From a checkpoint of a small transformer trained on Wikipedia.
Size: 4 heads of 64 (1 for keys and values), vocabulary 8192.
Training: a variant of SOAP for these matrices, 135M tokens, 4108 steps.
Each number is 128 + 32 x the weight over the matrix's rms, rounded and kept within 0 to 255. Layers, rows and columns count from 0.

# layer 4 attention query, 256x224, rms 0.0829, rows 24-35,88-99,152-163,215-227, columns 112-223
[[148 159 124 125  60 152 132 137 154  91 153  92 101 113 115  84  54 104 106 136 125  82 131 134 122 138 101 135  38 134 104 161 195 112 136 122 104 103  69 129 128  99 102  69 126 201 110 152  48  99 155 112 106 132 136 123 145  91 113 164 117 166  38 141 113 185 167 135  76 106 138 109 214 151 163 165 127  95 173  91 138 187 135 105 151 134 107 127  93 113 112  91 153  79 155  84  85  93 134 118 159 245 161 231 175  81 177  76 100  92 101  85]
 [137 121 192 142 190 152 115  39  69 153 177 110 162 172 143 102 103 156 120 142 152 169  95  75 199 133 116  73 121 202 155 182  89  89 204 159 129 136 105 176 155  45 138 141 100 165 160 133  94 159 135 190 130 113 147  59 173 142 141  32 162  79 181 104 127  96 119 130 149 170 111 171 130 102 123  66 109  78 141 102 132 106 150 152 111 102 104 148 185 162 186 120 197 202 190  73 150  89  95 147  81 196 132 116 109 138 176 124 115 119 166 151]
 [ 98 132  78 127 119 127 189 116 131 154  64 102  76 109  74 141 139 128 108 125 111 147 140 125 126 121 108 150 153 115  94 157 172 155  91 169 104 118 164 131 102 166 130 152  61 146 165 137 150 125 108 131 200 115 133 177 119 149 150  77  98 175 189 110  47 125  85 220  91  73 120 121 193  79 126 144 152  60 141 121 159 220  77 100 200 190 194 156 195 172 125 161 174 164 160 167  82  64 106 158  85 151 128  88 120 153  70 179  72 194 126  80]
 [118 140 141 199 144 170 163 118  26 132  96 120 139  67  66  82 113 194 104 148 195 193  59 128 151 151 120 162  89 164 171 135 125  41 170 127 109  98 157 143 130 102 129 171 103 130 120 127 101  84 124 112 150 164 157 137 138 177 211  88  97  93 188  95  50 152 112  94 161 108 129 129 187 134 138 102 121  93 124 158 107 151 166  76 177 183 122  93 140  92 135 135  99 125 136 105 118 140 117 198 122 160 119  96 148 111 151 191  91 160 136 117]
 [154 114 192  98 176 149 112  87 140 101  93  30 129  78 105 200 181 164 217 128 164 111 123 146 130 150 100 206 138 164 126  95 163 138 111 242 164 125 174 148 121 119 125  96 122 126 115 139 166  63 141  92 118 117 116 122  94 100  68 127 123 110  59 149 129  73 107  70  82  94 107 111 123  88  92 129 159 150 114 108 100 143  83 140  82  63  92 121 117 175 134 188 183 136 156 139  38 127 157 122 150 187 104  77 162 126 105 105 190 145  96 103]
 [ 87  98 124 133  95 101 118  71  95 114  65 140 116  92 153 148 109  56 195 126 101 133 136 178 149 131 175 199  92 189 157 146 166 168  83 104 119 113  98 117 154  98 108 115  92  79  69 123 151  52 129 186 128  73 152  80 138  93 160  75  76  76  92  96 159 183 164 142 140 201 127 107 190 120 136 124 129 113  76 169  52 175 168 130 117 140 119 123 145  77 109 117 146 168 125 146 213 156 128 181 145  77  86  93 184  65  38  61 119 141 110 151]
 [119 108 134 125 129 167  76  85  83 163  76 147 154 132 155 132 132  39 208  89 147 125  99  81 115 139 105 129 104  70 177 111  88 133 117 113 118 145 107 169 114 144 157  85 109 116 125  19 120 143 123 175 104 150 144  88  96  90 155  86 122 128  91  77 164 131 162 136 147 135 146 117 102 130 101 145 140  96  90 123 128 106 106 150 199 115 113 128 104 103  93 138 116 166 161 132 164 163 120 113 136  64 173  93  93 103 125  77 151  56 107  97]
 [117 194 207 179  93 143 176 112  42 131 162 158 132  97 110 160 112 103 156 170  48 151 104 119 117 136  85  76 162 180 175 191 102 119 206 113  84 107  83 118  79 149 121 136  71 127  65  74 120  97 201 141 159 148  95 122 144 160 112 167 156 132 228 154 125 105  77 109 115 118  93 146 106 149 135  88 147 197 124 146  48 153 126 158 130 104  50 122 176 137 152 142  87  48 160 149 161 128 138 185  79  34 151 148 171 101 154 118  58 124  94  59]
 [119 123 139  99 186 156 154 107  92 128  85 189 137 143 163 158 168 152 140  69  92 124  99 128 107  86 107 111  86 117  81 100  81 155 117 165  95 101 127 165 152 106 160  91  55 226  92 166  88 126 144  91 106 191 178 168 165 115  70  65 121 129  99 125  97 140 168 179 135  73 124 149  99 191 166  94 157 144 144 110 130  55 166 136 108  99 137 117 125 136 128 154 142 108 119 128 108 139 181  59 169 163  92 112  68 172 163 106 167 123 200  86]
 [ 63 165 180  27 155  86 120 151 124 120 151  45 113 138 130  68 141  44  58 100 133 197 120 114 106 147  68 151  98 156 107  69  94 155 126 160  64  71 156 105 119 130  47  27 153 203  34 106 149  43 189 161 113 127 152 151  93 126 185 182  74  90 143  96  48 196 185 144 116 134 114 120 141 168 109 162  86 100 132 159 232 133 157 106 146 132  86 200 120 102 129 163 102 125 116  69  35  72 160  85 107  94 126 120 104 199 255  79 119 130 103 158]
 [103 158 130 145 124 159 122  67  95 105 134 165 160 153 128  72 144 145 148 105 131 147 173 138 127 152  59 187 185 147  96  94 184 146 151 255  97 177 173 113 171 204 101 156 134 129 162 129  99  99 200  80 111  59 102 140 161 117 163 218 172 161  80 162 118 117  71 127 105  94 112  82 127 107  89  93 140 158  81  93  65 117 100  82 127  74 246 145 113  93 163 108 177  83 120 145  76 146  87 135 196 101 129  57 198 118 158 195 158 109 166  71]
 [ 60  70  77 160  95 140  74 132 169 147 168  88  85 165 119 170 118 127 137 102 157 123 153 140 137 107 130 144 142 108  55 167 184 124 167 121 147 130 160 108 123 179  75 160 107  99 144 110 137 141 142  83 149 118 139 187 130 145 161 134 123  95 154 166 177 143 134  73 173 144 133  69 153 100 160 164 105  93 126 150 109 151  87  88 150 103 167  82 106 115 130 116 111 148 100 133 183 172 121  96  67 207  81 134 144 115  60  94 110 167  60 105]
 [109  85 109 157  87 106 144 167 136 161 122 132 176 149 169 111 119 167 184 147 121 107 147  91 113 123 100  91  53 154  80 192 164  51  97 124 120 196 100 112 119  65 107 155 161 129 152 100 146  71 139  99 154 130 204  38 102 156 141 162 104  80 129  98 131 132 150 132 196  87 152  88 118 127 111 158 120  97 136  78  98 162  81 116  93 130 167 152 154 121 136 153 126 204 137  66  64 132 122 108  66 173  80 182 149  94 185 134 137  77 167 158]
 [113 128 136 168  75 173 156 214 123  80  99  86 128 197 151 105  77 113 195 155 135 142 138 115 139 144 126  51  34 134 140 146 147 148 151 114 209 124 156  90 128 109 156 152   8 125 143 107 155 168 123 154 143 109 113 114 153 101 141 102 137 146  87  95  89 175 153 185 142 160 131 124 121 184 114 131 147 157 109 105 147 116 125 140 174 126  81 131 135 127  64 162 119 104 117 126  99 144 125 135  84 137 154 143 143  94 125 109 120 105 129 155]
 [133 127 149  98 116 157 161 170  82 158  70 150 100 133 140 161  83 120 159 142  74 179 153 142 113  94 150 134 148  31 154 152 192 152  92 140 157 106 134 132 173 106 196  85 154 134 173 224 186 164 157  87 182  98 148 178 119 143 124 116 118 161 152  65 135 105 132 132 148 117 147  24 201 170 186 142 147 101 190 150 139 188 154 121 183 130 134 164  80  42 111 208 152 135 185 136  77 190  98 236 155  97 136 179 106  79  99 109  78 156 108 108]
 [114 161 122 142 164  63 160 101  83 136  88  69  92  76 135  81 137 161  84  77 139 132 115 145  95 134 132 131 146 144 151 119  93 151  95 196  73 142 113 101 213 201 129 106 103 172  98 134 108  75 126  77 129 144 132 113 101 162  92 129 115 139 145 190 165 141 154  95 138 148 104 116 134 189  96 144 131 144 137  87  98  94 152  95 195 119  61 209 113  86 146 107 189 107 144 101  88 165 166 161 160  68 177  77 154 120 151  87 147 205 123 124]
 [ 94 139 168  94 160  79 125 152 109 118 151 100 176 165 160  47 146 174 168 116 148 165 133 148 113 119 184 143 125 148 129 142 152 128 140 101 163 103 107 187 117 172 199 202 187 189  93 131 127 102 115 160 115 159 125 167 137 154 155 112 178 106 129 120 110 163 180 120 133 155 100 168 127 147 132  53 120 143 140 130 173 146 100 120 100 161 138 117 123 145 133 132 138 141 168 120 130 163 145 127 126 158 121 125 155 159 151  87 178 144  76  80]
 [165 102 124 147 192 130 175  91  86 115 162 115 164 113 171  98  92  92 120 142 130 122 120  93  78 130 134 162 156 191 197 159 167 140 114  54 154 106 194  87 102 139 110 166 155  97 102 157 108 105 126 176 114  75  98  93 159 114 143 140 161 130 175 125  90 190 120 173 155 105 104 138 145 122 176 189 151  89 160 166 187 131 109 154 106 146 135 187  61 118  98 108  90 157 183 189 149 146 155 106  86 138 124 115 109  61  42 133  75 101 136  83]
 [119 128 101 169 219 130 129 116 127 145 125 151 134 124 171  88 126 154 186 115 218 174 111 135  58 112 165 138 136 126 160 130  72 132 147 139 171 107  78 134 150  84 161  95 108 190 132 179 201  84 136 102 163 176 183 111 135 141 151  95 122 152  71 162 112 214 154  74 143  91 120 117 175 160 143 113 116 186 143 163 205 181  68 124 132 118  94 174  81 102 103 116 129 191 146 129  97 174 169 192 156 134 135 107 170 118 163  82  97 106  73 118]
 [ 96 140 140 124 127  86 137 152  86  90  61 146 155 111 123  76 127 150  93  58  98 114 105  59 133  86 150  85  85 186 205 183  77 130 134 176 171  96  74 109 100 120 141 229 124 176 167  88 113  90 132 115 131 113 120  78 111  85 112 127 116 168 100 162 121 196  43 158 168 132 114  63 173  68 188 133  72 123 126 171  84 126 201  82 130  96 133 155 134 115  88 152 216 204 139 227 141 146 122 118  71  79 162 137 175 133 148 142 221 146  97 125]
 [104 100  96 151 141 110  68 113 122  84 134 101 138  94 108  96 167 181 142 132 155 110 123  97 101 139 206 134 112  91 173  93  91 134 152 212 102 149 171 206 128  52 118 140  90 154  99 124  72 123 167 106 116 116 118 112 205 139 141 133  80 143 130 208 111 144 136 121  99  72  31 159 133  83 174  90 102 144 109 137 119 140 143 133  85  80 186 114 120 146 147 140 153 100 103 185 173 180  90 156  97 139 144  77 113 140 227 123 130 143 143 141]
 [ 61 203 141  65 178 136 121  96 146  70 180  83  65 119 151 167 133  77 186  98 141 162  67 146 125 133  77 173 141 147  94 116 119 174 114 131 106 102 147 122 112 131 154 205 184 165   0 121 125 139 111  84 164  52 176 179  99 143 154  94 136 132 150  83 133 128 159 109 164 200  69 152 139 173 144 142  75 169 135 163 199 135 114 100 145 134 143 130 133 127 165 121 113 144  88 156 174  93 231  85 155 144 166  84 106  88 178  96 145 117 157  88]
 [154 136  30  71 145 172 106 128  97  93 208 146 215 156 133 134 169 138 167 152 179 177 116 128 127 147 102 136 162 144 100 110 143 138 135 110 101  93  83  67 187 138 127 166  82  83 185 117 139 156 137  97 101  94 137 129 176 166 139 133 131 116 123 105  70 103 111 116 161 104  63 161  80 157 175  63  92 132 159 154 221  88 137 102  51 168 139 104 147 136 124 143 160 118  81  82 170 146 173 135 181 119  89 135 182 154  93 208 120  96 201  98]
 [104 101 127 163 100 148  72 139 133 103 166  62 122 113 147 184 114  98 215 152  98 114  92  57  67 148 183 111 169 100  76 138 114 153 142 137 153 138 117 135 148 126 137 137 171  62 160 159 100 134  74 144 118 136 116  85  78 128 186 119 120 113 137 206 169 120 136 153  94 137  99 153 104  93 118 143 123 149  88 147 102  80  85 143 138 129 166 111  80 150  59 109  97 107  27 128  73 139 132 162 122 122  86 130 144 211 148  78 136  84 217 188]
 [ 87  95 122 110  82 157 210 132 133  93 108 105 154 159 152  79  99 166 102 130 207 133 111 143 105  85 121 143 107 123 113 159  98 127 116  66 125 168 144  99  76 182  89 128 165 161 116 109  82 132 115  82 125 149 135  74  81 115 120  97 122 144 128 120  81 127 125 150 156 125 148 109 134 106 102  94 140  97 149 111 124 159 100  98  99 131 117  89 135 138 130  92 136 148 124  98  80 148 173  97 185 183 182 195 143 128 182  94 163 158 119 119]
 [124  70 162 146 120 129 166 129 116 167 159 180 133  81 124  87 139 126 137 120 134 139 185  89 116  79  58 159 116  96 172 108 141 150 135 138 116 158 148 204 102 118 117 119  83 124 121  68 162 123 119 134 127 132 129 104 108 127 132 124 147 135 149 126 123  61 195 123  89 119 113 147 132 121 112 110 111 134 145 122  97  81  98  93 194 105  80 145  70 173 139  90 143 116 156 188 135  55  87  96 169  80 127 159 118 130 147 123 171  91 161 114]
 [155  90 160 110 148 108 171 124  90 149 123 126 110 137 184 200 138  70 164 124 126 119 106 141 183  91 146 145 118 144 166 167 139 141 153 146 148  98 139  69  73 150 140 110  87 139 120 116 174 113 140 104 177 137 158 173 132 129 131 157 125  91 131 163  92 167 140 133 158 146 159 126 174 101 125 166 159 100  56 161 155 131 150 108  90 117 186 108 175 107 191 123 138 125  79 131 110 179 158 112  77 128 132 118 123 146 130 146 131 129 119 155]
 [152 145 112 148 167 138 112 130  99 103  64 114 124 109  70  91  90 121 100 161 114 131 100  93 122 134 114 130  89 152 143 132 119  87 174  93 162 154 111 117  68 109 155 144 111 152 109 146 111 164 112 136 135 152 167  83 156 118 103 104 138 138 154  84 131 103  86 123 124 127 133 120 176 133 133 172 125 105 130 160 157  47 114  78 188 115 191 114 128  71 118 119  99 158 115 143  51 130 130 170 150 148 190 155 145 135 120 134 134  95 207  79]
 [144 140  89 167 121  74 132 142 137 126 100  88  94 110  76  95 126 150 143 155 108  81  99 133 108 141 122 134 182 128 128 120  72 143 112 116 103 190 161 142 144  97 104 153 146  81 135 120 137 110 154  81 120 118  87 115 173 148 109 134 144 138 229 126  85 151 151 141 102 106 151 105 175 104 160 117 122 178 118 117 131  87 180 151 142 123 196 118 155 142 187 193  99 123 121 159 123 167 119 136 157  99  97 156 140 104 127  97 128 116 153 182]
 [ 88 170 100  99 134 173 133 166 187 130 187 115  85 108 128 169 149 105 105 102  93 162 118 139 174 102 164 142 201  82 105 103  76 186 131 154  72 121 113 158 119 164  98 160 135  95 131 176 157 177 182  68 133 157 119 159  53 144 193 108 129 157 139  93 106 151  96  94 137  93 189 132 171 142  88 121 164 166 132 104 134 124 162 107  63 175 118 151 146 103  51  90 175 103 106 135  99 154 140 151 136  99  97  92 219 171 108 118 126 136 180 159]
 [101 113 143 125 123 129 146 140  95 156  74  96 141 122 145 120 121 139  62 138 162 161 139 159 119 140 148 105 103 135  81 181 114  90 117 160  93  63  89 126 119 130 154 128 102 138 112 175 107 101  92  99 128 117  98 123 135 142 148 110 134 159 168  88 147 134 136 165 144 119 103 175 188 141 129 134 126  50 106 105 118 173 135  51 119 118 132 102 146 130 117 130 187 158 120 183 107 123 156 116 131 111 173 145 170 108 103  95 118  93  83 108]
 [115 106 146 101 120 186 121 193 125 133 169 143 148 171 135 107 120  62 152 163 104 118 146 121 127 104 159 128  77  80  91 131 136 110  96 164 152 118  47 111 136  98 128 107  84 151 149 116 151 149 116 117 158 105 203 139 123 178 116 116  85  93 118 139 129 125  83 147 182 120 164 127 140 119 109 140 132  83 147 123 176 109 109 141 146  64 138  69 156  74 130 141  93 127 146 157 158 151 155 102 114  68 158 161  72 115 134 120  92 138  88  96]
 [135 168 160 125 133 145 139  57 126 102  88 137 114 154 135 154  82 126  82 108 141  93 103 196 121 134 118  95 154  62 115 129  85  89 125 116 128 146 139 168 114 211 170 132 141 103 162 118 133 147 184 141 125 125 134 160 131 113 147 150 113  89 134 105 122 183 136 134  96 123 191 144 118 159 103 127 134 140 107 152 171 121 159 151 167 119 178 143 106 130 122 121 138 120 106 154  98 140 160  96 164  65 159 155 112 148 118  85 137 128 123 198]
 [154 164  87  72  95 127 125 100 147 137 106  93 128 153 142 137 111  97 102  95 129 157 143  68 184 128 180 135 143 114 139  95 120 126 136  80 139 158 142 109 115 150  89 126 155 111 112 112 129  78 129 150 197 111 150 157 110 102 174 149  98 105 128 192 116 132 124 155  82 159 113 134 104 154 139  70 151  82 107  61 150 124 114  98 151 147 117  92 102  82  74 118 180  67 153 128  94 144 152 170 126 121 141 115 146 163  67 118 105 148 156 213]
 [119 140 195 165  81 109 103 142 123 102 133 156 189 118 134 151 120 132  97 145 129  98 140 183 106 160  61 151 130 164 163 114 124 137 137 130 117 144  91 129 114  88 210 128 184  92  83  93  68  83 162  95 109 135 181 122 111 134 148 149 137 141 159 144 190 150 100 144 120  74 128 117 149 117  66  99 132 161 111  61 138 110 112 105 127 122  72 123  74 197 144 122 133 169 157 137  95  95 155 110 153 146 137 101 104 124 154  85 167 149 148  86]
 [ 83 118  81 162 166 122 146 176 137  96  87 144 178 175 112 109 164 134 154 132 147 139 133 131 166 147 145 107 110 146 136 164 172 128 128 124 104 128 160 175 110 191  88 147 120 135 112  90 154 145 138 134  99 139  74 142  31 121 118 116 114 148 130 126 143 162 125 130 111 134  66 165 201  77 139 180 100 109  85 148 133 174 142 147 124 117 154  95 174 141 135 135 134 111 126 143  74 146 167  85 141  81 207  82 131  65 172 103 119 137 148 113]
 [106 127  86 118 145 126 131 160 146 152 103 135 184 115 152 125 118 130  89 116 119  84 194 105 137 155 149 132 159 103 105 119 145  84 134 168 159 149 107 122 131 142 131  91 106 129 132 127 139 111 126 161 142 124 187 170 141 122 153 107 133 175 152 142 115 139 162 145 133  54 149 139 180  91  91 162 125 134 141  69 120 106 193 134  78 125 122  79 137 106 162 119 163 120 120  71  82 111 181 173 149 141 167 153 201 115  97 128 158 129  97 129]
 [ 65 153 164 149 106 138 182 135 160 165 190 147 105 111 109 115  94 153 129  92 113 122 140 180 106 124 123 154 131 174 134 172 138 134  87 117 122 111 147 132 102 164 157 143 162 172  78 120 139 100  91 119 141 100 131 103 134 153 137 136 133 130 126 126 135 124 174 178 134 157 116 127 140 150 109 114 130 155 136 160 116  98 153 116 103 143 140 176 113 164 144 106  54 127 150 100 117 145  80 116  84 110 112 109 137 140  62 100 173 152 115 152]
 [107 141 140 144 151 160 143 128 145 150 129 158 119 100  95 118 172 117 108  94 124 112  90 152 165 110 121 119 123 134 127  76 151  81 143 170 141 172 152 131 127 164 108 112 108 134 124  98 118 186  98 106 163 151 123 123  98 150 172 131 107 129 153 147 113 164  96 146 147  95  98 109 112 159 109 124  86  78 122 147 192 132  67 117 168  89 120 119  97  99 133 145 148 165 142 166 155  88 155 108 134  98  93 105 169 129 141 190 112 180 104  86]
 [101 101  69 131 144 184 133  75 160 137  51 137 185  86 136 104  72  76  85 121  90 141 100 157 118 171 121 149 130 119 177 105 120  64 129 116 124 123 107 102 128 112 125 145 159  85 159 145 124 152 137  70 154  99 136 142 155 117 177  72 114 102 128 136 106 153  94 149 140 108 131 135 151  97  80 118 165  75 169  84 146 137  87  84 158  99  88 143 162 109 160 148  64 142 122 110 155 134 128  91 116  96 146  83 128 155  97 117 114 166 133  87]
 [176 146 112 151 126 154 105 116 149 121 126 185 131  90  55 147 106 124 208 130 109 124 170 131 113 143  98 101 106  66 130 137 103 101  96 160 121 195  93  71 134 159 103 122 172 157 124 144  80 155 115 137 130 110 124 115 134 156 146 141 103 134  97 128 161 148  61 135 122  67 107 154 140 162 117 140 166 150 109 103 159 144 175 108 136 106 114 135  82 105  61 179 120 142 136 130  79 108 157 178  76 104 172 120 101 133 129 151  59  93 103 115]
 [111 136 150 124 143 102  89 123 151 109  95  86 147 103 138  65  96 172 135 135  75 142  95 128  75 124 142 108 153 148 125 200 164 124 128 132  70 149 123 137 137  90 120 156  92  97 158 107 125 180 111 151 148 103  61 159 186 149 153 138  92 132  99 134 100 196 121 142 138 134  85 155 128  96 140 139 110 103  88 110 127 139 131  84 171 103 101 114 151 137 129 152 118 177 117 145 116 168  97 161 146 101 162 152 184 119  83 119 114 140 176 159]
 [141 190 187 121 132 115 123 140 146  85 177 155 123 135 128 110  91 114  84 146 155 117 121 174 122  97 134 122 134 118 117 135 100 109 151 161 127 155 107 146 132  89 160 146 186 119 135 107 165 116 159 149 145 135 125 168 113  96 131 140 121 137  86 168 112 109  60 170 138 173 145 158 139 180 139 157  96 123 101  89 176 171 140 171 105  69 150 130 144 162 123 101 102 152 123  88 105  81 127  63 115 156 115 116 158 175 170 185 110 156 161 139]
 [ 93 159 184 107 126 109 155 175 139  90 152 139 187 148 121 109 108 152 147 162 131 157  75 147 150 160  95 114 114 148 126 137  98 157 147 128 122  88 148 131 147 146 121 165 159 156 107  95 160 109 134 117 152 156 145 134 112 111  69  81 122 136 147 176 132 161 121 120 137 141 118 108 120 186 148 139 106 130 145  24 118  88  96 134 131 131 101 132 105 102 137 111 137 101  82 183 153 139 185 161 121  75 171 159 174  93 134 122  90 180  85 166]
 [115 162 174 161 124  70  97 122 154 173 111 184 190 144 126 128 103 149 142  78 114 144  99 178 186 152 100 118 106 105 167 110 143 121 140 143 157 140 116 129 154  96 141 147  93 117 108  83 115 163 111 117 112 177 155 180 147  95 166  93 116 143 141 140 116 143 137 131 108  76 116 108 125  68 117 146 173  72 152  50 122  96 168 125 125 133 171 109 156 107 135 112 149 118 142 174 121 170 120 129 137 121 136 119  67 124 184  91 204 132 144 125]
 [118 109 131 100 136 127  49  97 165  89 122 119 113 150  86 165 135 146 103 127 163 101 176 138 126  80 198 149 158 101 126 130 125 100 132 152 142 118 141 129  73 115 167 107 116  75 133  97 104 103 103 151 111 108 154 154 145 135 142 158 123 111  58  99 169 142 104 132 117 142 130 103 101  69 103  94 105 194 114 113 162  89 148 115  83 166 127  76 174 160 115 110 144 126 154 162 111 164 116 198 169 153 176 121 139 144  85  80 143 159 115 110]
 [112 132 115 139 133 106 118 172 154 190 149 137 160 149 160 114 116 150 140 129 106  81 146 120 106 149 134 163 106 131 128 122 129 159 131 130  92  78 118 131 131 113 145 117 134 113 111 145 172 177 123 153 125 113 100 159 133 189 105 113 124 152  98 115 175 160 154 154  92 106 181 155 118 161 126 105 146 142 126 139 119 136 151 128 145 173 133 114  94 163 143 121  94 171 137 181  71 107  86  65 167 161 135 100 169 141 131  84 155 127  81 124]
 [113 130 114 124 128 108 164 122 149 113 112 187 157 156 156 163 115 139 168 114 160 131 111 106 163  78 117  90 157 127 142 124 196 162  73  80 133 113 140 139 122 108 173 217 116  60 154 101 145 107 140 119 157 120 135 159 135 135 130 158 121 145 123 100 161  89 145 125  88 102  93 166 113 110 119 137 113 144 113 129 126 115 177  99 100 151 123 107 144 108 121 123 154 134 125 111 192  97 110 106 125  91 145 169 117 156 122 138 153 125 129 149]
 [144 102 155 124 119 145 152 126 144 134  83  93 132  84 152  82 113 133 144 134 210 133 110 147 164 158 114 101 100  97  90 197  81 111 125 114  66 175 122 164 143 119 150 118 134 121 147  81 137  98 172  92 100 136 121 144  88 126 103 140 117 146 180  60 129 118 134 116 138 137 153 159 166 164 156 110  85 122  79 148 142 125 138 138  83 161 127  71 138  86 165 120 115 149  42  93  92 141  98  81 146 111 160 118 126 142 176 150 110  83 153 145]]
# layer 4 attention key, 64x224, rms 0.0748, rows 23-35, columns 112-223
[[148 153 170 155 156 117 167 135 166 169 126 127 130 195 130 192 158 148 143  95 191 134 121 145 137 182 150 119 134 139 182 106 130  79 129 172 140 113 112 108  74 142 148 162 153  78  97 127 163  97 163  97 147 138 103 166 102 109 153 102  98 147  26 147 167  99 124 149 104 174 121 131  70 118 128 122 148  93 116 114  80 131 125 147 170 139  98 127 203 139 121 199 109 159 141 143 175  93  73 119 138 170 155 144 101 120 152 122 167  92 108 192]
 [131 142  79 146 130 129 197 153 214 145  61 152 176 120 182 124 171 129 122 154 141  87 172 166  98 113  68 110 114 138 144 140  98  71 116 151 153 179 105 135 138  82  93 127 158 114 124  63 146  77 154 137 162 107 108  76 140 149 183 163 108 161 155 137 109 146 137  84 119 163 128 139  89 193 130  97 105 108 108 136 101 111  80 164 126 109  96 118 160 114 170 176 142 191 133 144  97 105  92 134 117 114 133 184 122 117 148 117 144 143 117 133]
 [122 165 138 191 148 163  86 155 149  83 109 107 147 121  92 127 140 101 133 138 154  88 159  90 133 110 160 109 115 136 151 122 126 189 102 103 185 131 139 114 164 100 118 168 106 188 134 142 131  90 169 100 173 170 155 210 139 106  96 184 197 111 137 117  96  89 113 152 149 178 194 151 157 152 143 101 166 143 143  88 109 122 148 158 140 117 129 167 129 145 122 160 170 137 187 127 103 130  97 134 162 126  89 115 165  80 170 131  85 159 127 169]
 [ 84 133  87 157  98 204  59 181 102 130  90 215  91 174 108 139  51 122 134 101 110 185 117 138 139 151 114  99 160 124 126 139 135 133  88 155 102 121 153  67 161  75 178 146 112  86 120  83  99 103 121 135 168 131 122 134 154 169 161  95  91 147 123 112  95  83 145 117 155  76 142  87 132 119  95  96  63 103 131 151 154 100 113  38  73 131 156  80 128  56  91 146 160 124 166 115  96 162 131  97 143 176  87 135  71 102 164 116 113 110 103 116]
 [185 180  67 119 143 177 125 131 124  92  95 137 129  83 142 122 149 114 144 103 143 179 122 116 185 142  84 107  67 146  79 120 157 177  91 139 184 126 199 140 157  82  45 141 106 158 124 154 169 169 170 146  98 150 113 151 141 125 153 162 136 162 110 170 125 119 189  91 150 135 183 175 101 140  99 168 132 111 129  95 147 126 104  85 143 111 116 134 150  99 134 106 167  67 177  90 153 147 104 137 158  86 109 118 140  99  97 175 116 128 123 152]
 [120 104 153 149 158 134 106 111  83 100 180 138 133 167 144 158  77 140 109 138 121 143 116 154  77 152  92 128 138 176 115 110 149 139 162 146 133 115 139 119 117 179 106 192 127  79 117 124 105 209 113 132 150  60 114 109  56 142 108 146 105  73  66 138 138 181 137  98  81 127 174 178  91 111  92 113 137 112 180 132 200 141 115 122 120 143 151 111 125 108 128 141 112 168 143 185 174 117 144 112 145 118  97 133 158 135 121 126  89  78 146 123]
 [202 162 175 113 118 171 170 157 128  81 145  84 129 117 139 134 146 162  55 139 113 144 105 115 101 139 180 140  82 173 124 143 140  77 183 127 165 135 111 115 177 122 143 155 146 186 108 125 126 177 102 148 180 123  82 106 173 136 103  71 116 117 125 156 142 156 124 106 144 168  48 151 162 121 214 102 129  82 172 133 139 165 125  94  78  86 141 157 117 121 110 161  81  87  82 125 112 146 153 146  80 144 116 178 151 163  86 152  98  78 117 140]
 [150 210  94 120 182 130 117 148 158 157 155 150 174 151  99  88 134 121 100 115 194 102 124 102 145 115 141 121 122  96 113  88 142 120  79 121 155  89  17 112 156  88 102  64  97 135  86 165 169 163 116 112  97 116 188 154 104 160  80 106 157 182 108 158 126  69  75 139 107  84 136 124  85 124 169 160 158 155 168 122 138 119 171 160  62 129 144 166 117 129 118 112  69 126 162 110 125  45 133 125 178 143 153 100 153  89 217 142  76 101 133 163]
 [142 165  87 124  79 126 115 128  81 119 180 126 165  92 150  92 131 124 101 124 186 146  59  97 147 139  91 152 147 167 184 137 151 145 139 116  98 101 141 111 138 114 116 147 173  98  95 140 125 128 140 131 123 140  54 158 146 143 186 157  83 192  73 140  89 151  97 133 131 148 105  95 137  81 143 117 222 145 140 104 129 149  91 127 169 158 164 157 176 117 143 157 168  81  96 128 136  96 158 167 122 189 132  97 166  84 140  84  93 143 175  81]
 [102 129 100 118 135  73 134 165 127 108 188 127  60 104  78 161 165 169 135 123 144 128 106 151 113 136 165 121 130 114  86  79 141 163 141 194 117 151 145 177 130 140 125 102  73 104  70 122 107 128 110 100 104 129 142 103  90 147 135  60 128 121  89 169  52 157 149 157 146 128  97 145 125 132 102 127 133 147 102 127 111 142 177 164 208 149 150  97 140 138 111 169 104 112 147 131 154 171 157 126 171 185 124 163 144 104 128 129 128 141 102 146]
 [ 72 120 184  69 105 117 146 126 101 120 117 122  99 114 142 134 104 130 173 162 127 107  94 112 187  99  65 132 162 129  79 116 133 148 168 120 183 127 131 139  83 124 117 127 148  77  65 101 166 113 161  84  72 104 104 111 124 103 172 147 117 155 145 136  51 156 159  31 176 117 203 150 102 167 130  95 109 142 144 130 104 187 146 142 148 107  80 144 152 110 175 113 155 111 181 114 163  79 162  96 128  68 120 162 110 166 167 124 117 109 154 121]
 [109 100 134 150 148 143 101  94 144 106  81 154 140 130 124 158 163 142 134 125 179 146 113 142 141 147 149 171 145 144 160 194 167 181  74 138 164 144 172  76 133 158 107  93 119  85 158 104 135 116 175 136 151  81 103 125 116  94 132 200 157 126 115 105  42 106 114 181 115 170 111  79  94 126 133  45  51  61 217 198 154 158 110  93 144 160 158  96 140 168 129 107  71 132  87  99 187 115 129  92 132  91 123  99 154  72  79  70 153 129 107  62]
 [134 160 100 128 196 128  99 148 121 134 128 122  92 186 114 106 123 126 139  89 146 139 107 111  80 136 183 118 217 171 112 145 148 119 115  93 131  91 201 138 108 108 107  80 119  54 179  84 159 149 115  80 142 109 196 167  62  91 158  71 158 127 143 102 122 196 128 165  79 168 134 142 105 142 104 155 168 162 152 133 190 130 133  85 124  74 134 162 157 114 107 165 167 108  97  75  81 152  68  78  87 101 115 101  93 149 105 151 167 138 107 127]]